Weights of a small transformer language model.
Size: width 128, MLP 512 SwiGLU.
Architecture: RMSNorm before each block, learned and rotary positions, no biases in attention or MLP, untied embeddings, attention and MLP in parallel.
Training: a variant of Adam for these matrices, 256M tokens.
Each number is 500 + 25 x the weight over the matrix's rms, rounded and kept within 0 to 999. Layers, rows and columns count from 0. Numbers have three digits each.

# down: layer 2 MLP down (transposed), 512x128, rms 0.0692, rows 287-300, columns 64-127
# gate: layer 2 MLP gate, 512x128, rms 0.0757, rows 288-300, columns 64-127
# up: layer 2 MLP up, 512x128, rms 0.0729, rows 288-300, columns 64-127
down287:497503494499485489504510507507502504499506488500506503489490511493513496509480507498491489513486502507488492493503507493497505502502495491486499511503498503501503495499521488499507490505483517
gate288:496508501499483498500493500503501512516495492508506506470494485499505500510498488490480502506495501510499492502483488493493498503503510503497502517498497513491488492501497500505514495498503495
up288:503517516498492507505510497505502499483507510488495501502487495501504497521508496494505486501506507497492500497479500508494505496496502507494500504492504501506505498489493494501491493503490500
down288:494494491501491506503495505497498510493508510492492485501498507495504502498506491515500492502494509516499503497491502510483508497496501498517488502491495508487512485485488492504512496509508496
gate289:494497502507502492504501496501477493504473508514468491488497483516508491513510538503514502512504510490508482530479539458516482502478479484513493528472496497517502503485512512490490481502498521
up289:498515510501509502497510475501489503481511531476488482497511515494491547486511470504498504508496511502502512488479500507481509493492500497493523467509511492529492490499522507489492523505491501
down289:499499525507487510493505484503520503497509503501500531496519502532512517507472508509506523504485486481508495488498489514508491501497502479507495501510507493488503512531502496472486510484505515
gate290:494451475513529482443504581459513481466508554472492461494498441500460506437489520510547566509490498492490517503503505477495545502503481556548474485485528464474501529474480477468474458527466519
up290:499500535529465531485540480562564527476509489521546491477510491481513483477486484517480521522486582552494505474449517538507472496474512471535505464512452541525492520496520521464515485547511487
down290:501493569420546542479493496513512562515442495520485428539503528445567511499490501468500539518483465512511463518494489492540457486506528492523505528471453463495543522509514466514501523516538446
gate291:490505503513508512509482496488509501475458501524515483530486493516502484495485499487495492501496483504480503494506495483513489491507484476525496500498520491477503498510507493504503497502512518
up291:504488519495513500505507506496500521506482493483502491491494503505520493485514529510530508497511512492505496484516501490503490508523487490507508526500509510500493507504486510491480494488495488
down291:491513486482506503515479485482510516495510504481507519499506502499514482472502496513505487509499507512506485495506495495533485514495488508485510507476497504507512494485493500504510506479512496
gate292:505490522517493496490528494521518503499503510495501482521496502499495497493521486504511507504497504506505499509512496482503496506511497490501509531502495505482506508520500503504518502505519505
up292:498528496510509499490498524493494501498488490503505521493513484495486526512490480489493500477474514495486502506495515513497534493495499499506504463510490479506503515505514491504480506506504500
down292:504499515497509499487497510498490497477509498495504494500501498502486505531506492515489478503504501500501512493498492504502503521488489467495492494494504506491489500498493483483505492507510498
gate293:486490502443604467499554518501539538415522549512497511416612536546574483489429531535475424486562631480516671406506467487521512382511549542517506522449493490521572457555513529522419507576550406
up293:517432520495583475486492520560589563473522557554479464525567499475620505528552467486578453501645593500477564307502468507404494506500440409479507457507553547531589406482589545467437483549638461
down293:547533478538450503508474465532464495563478506481557487607415547495461504487541476440542551488445465487489464563542513518501407520463488445485210445500529498506443527490522469513513481381439553
gate294:506490529489484631480554511552489537470488558464498593462523508481527517469407473527443560505475513523614472428507481563473461545600491483467560546564530482473495565466450486543510528519540471
up294:479450471501497496491444534519557489515644458449502455551490462442554489474587495561505425480442562396475440461577510477393396486455483529502523536517546523491503513471464482541466422429496482
down294:472446514475553548546462474549502512548548454517543538529469454557413492423519439502562580450473492430538447519395503444424462481528508440518539525521574500567450484540504425575557535488414451
gate295:505498503488514500507498505495502500506514501519495481503499509519493512504508495498490496499493494503509494503517501474496506504499492507506501496514498492492491522530509496501513490479503505
up295:501489493506484488497517510490525502489478515515504506493497499511505487491490519484500509497488499503496490494497507497503504490496498502509496503513489517496515505518504501492520486495501514
down295:503495506517514501502486514503493477511502507498498499496497503489497513518491496494497506494494500495503500489495494504495505486497510505498510496514495515522499496503494492487490491509504491
gate296:501507502495504488511496493485491497485499495496511505509507492499495504504495497506499496502501494500487496489502501497510494490500499505502499492485486490492506503478503506499511499487501512
up296:499490507499486503492496500506493499508527511499521488501496493497507497495510503496504508499504496491511489501492493486503504507503510509507499496495479507498500498505484498493505493494495505
down296:498509506503488502501505498496509500486510495504505497483503501497501479508503508495508498497507499501502500491505515502497490496498509503497502503499495495510502496490505505498491497494504503
gate297:485496498493515511490498483498529510523486484501514530521466505496505518524458495529463493501475489485507507507483513495487489513497490496466505488540523490505492523543498487508511481551515494
up297:510525498500493469508530479490531495486520521496503479506510487507495463516511478506512492506511505526485512489500487497526517479495513490529489498471499480491531527501473500509496539480494490
down297:503510530512483503517467526525508528502532511509495487503496514517528487519507470465544485498477510495497480504500505504506494486489520509531487486493461509484521503521473473480495525507506486
gate298:504528531507506488483481534460559484463465422532489497467477470504552443474510456528555472496503432528469480514467519465526499552503491534526478488475502474465541466465447500505531481485487437
up298:501517465508548522472461517465448500447504524511480519502506498491508468464437521515553499465503511498474473494502510550474458561597513501533469485442532456516514439458508465488534500486474465
down298:496521506421489488528524521472503477512546507493430492442494492483561562449475492491542489537530501533536459502523527486531544488512447478437530488532457561513523527564463588497482498492540457
gate299:501517513496488493507515485500500501503502503499500517504497513485500508509490509509496496508511488490506500497485488504498500517496508490485509489503501492493503497510504504504508499519516496
up299:508499497492506505510503508507503498496503484503502512490504495492504485505498508489482505486506496501488488506514496497499509504500491486502498517495510508501504501502497498498487489498503507
down299:496495504494502489501504508490491495488501506492492507505498503503504496510501493501483512514507501494505498509513498485500514511501481490501511509502519491495500486490501502495498507514507506
gate300:498501502506506497513516500499506510491514492489503527510513499507490487505513523483508516510498493525502489501505504512516490490507485475493494505499517484485506512482483510502490492531521506
up300:492485496508507507500478525503494503510481490529503523504506495514498503509501492506515499506491504504494513493501510483492495506489510503496496485494497494508514498473494505499507494509521483
down300:479493512497527500504485496497515515526477495510505505500504504497506480492499486519487509490516504506488498490510492492501494481511494525516482490511473498481501494494486515490483488511504520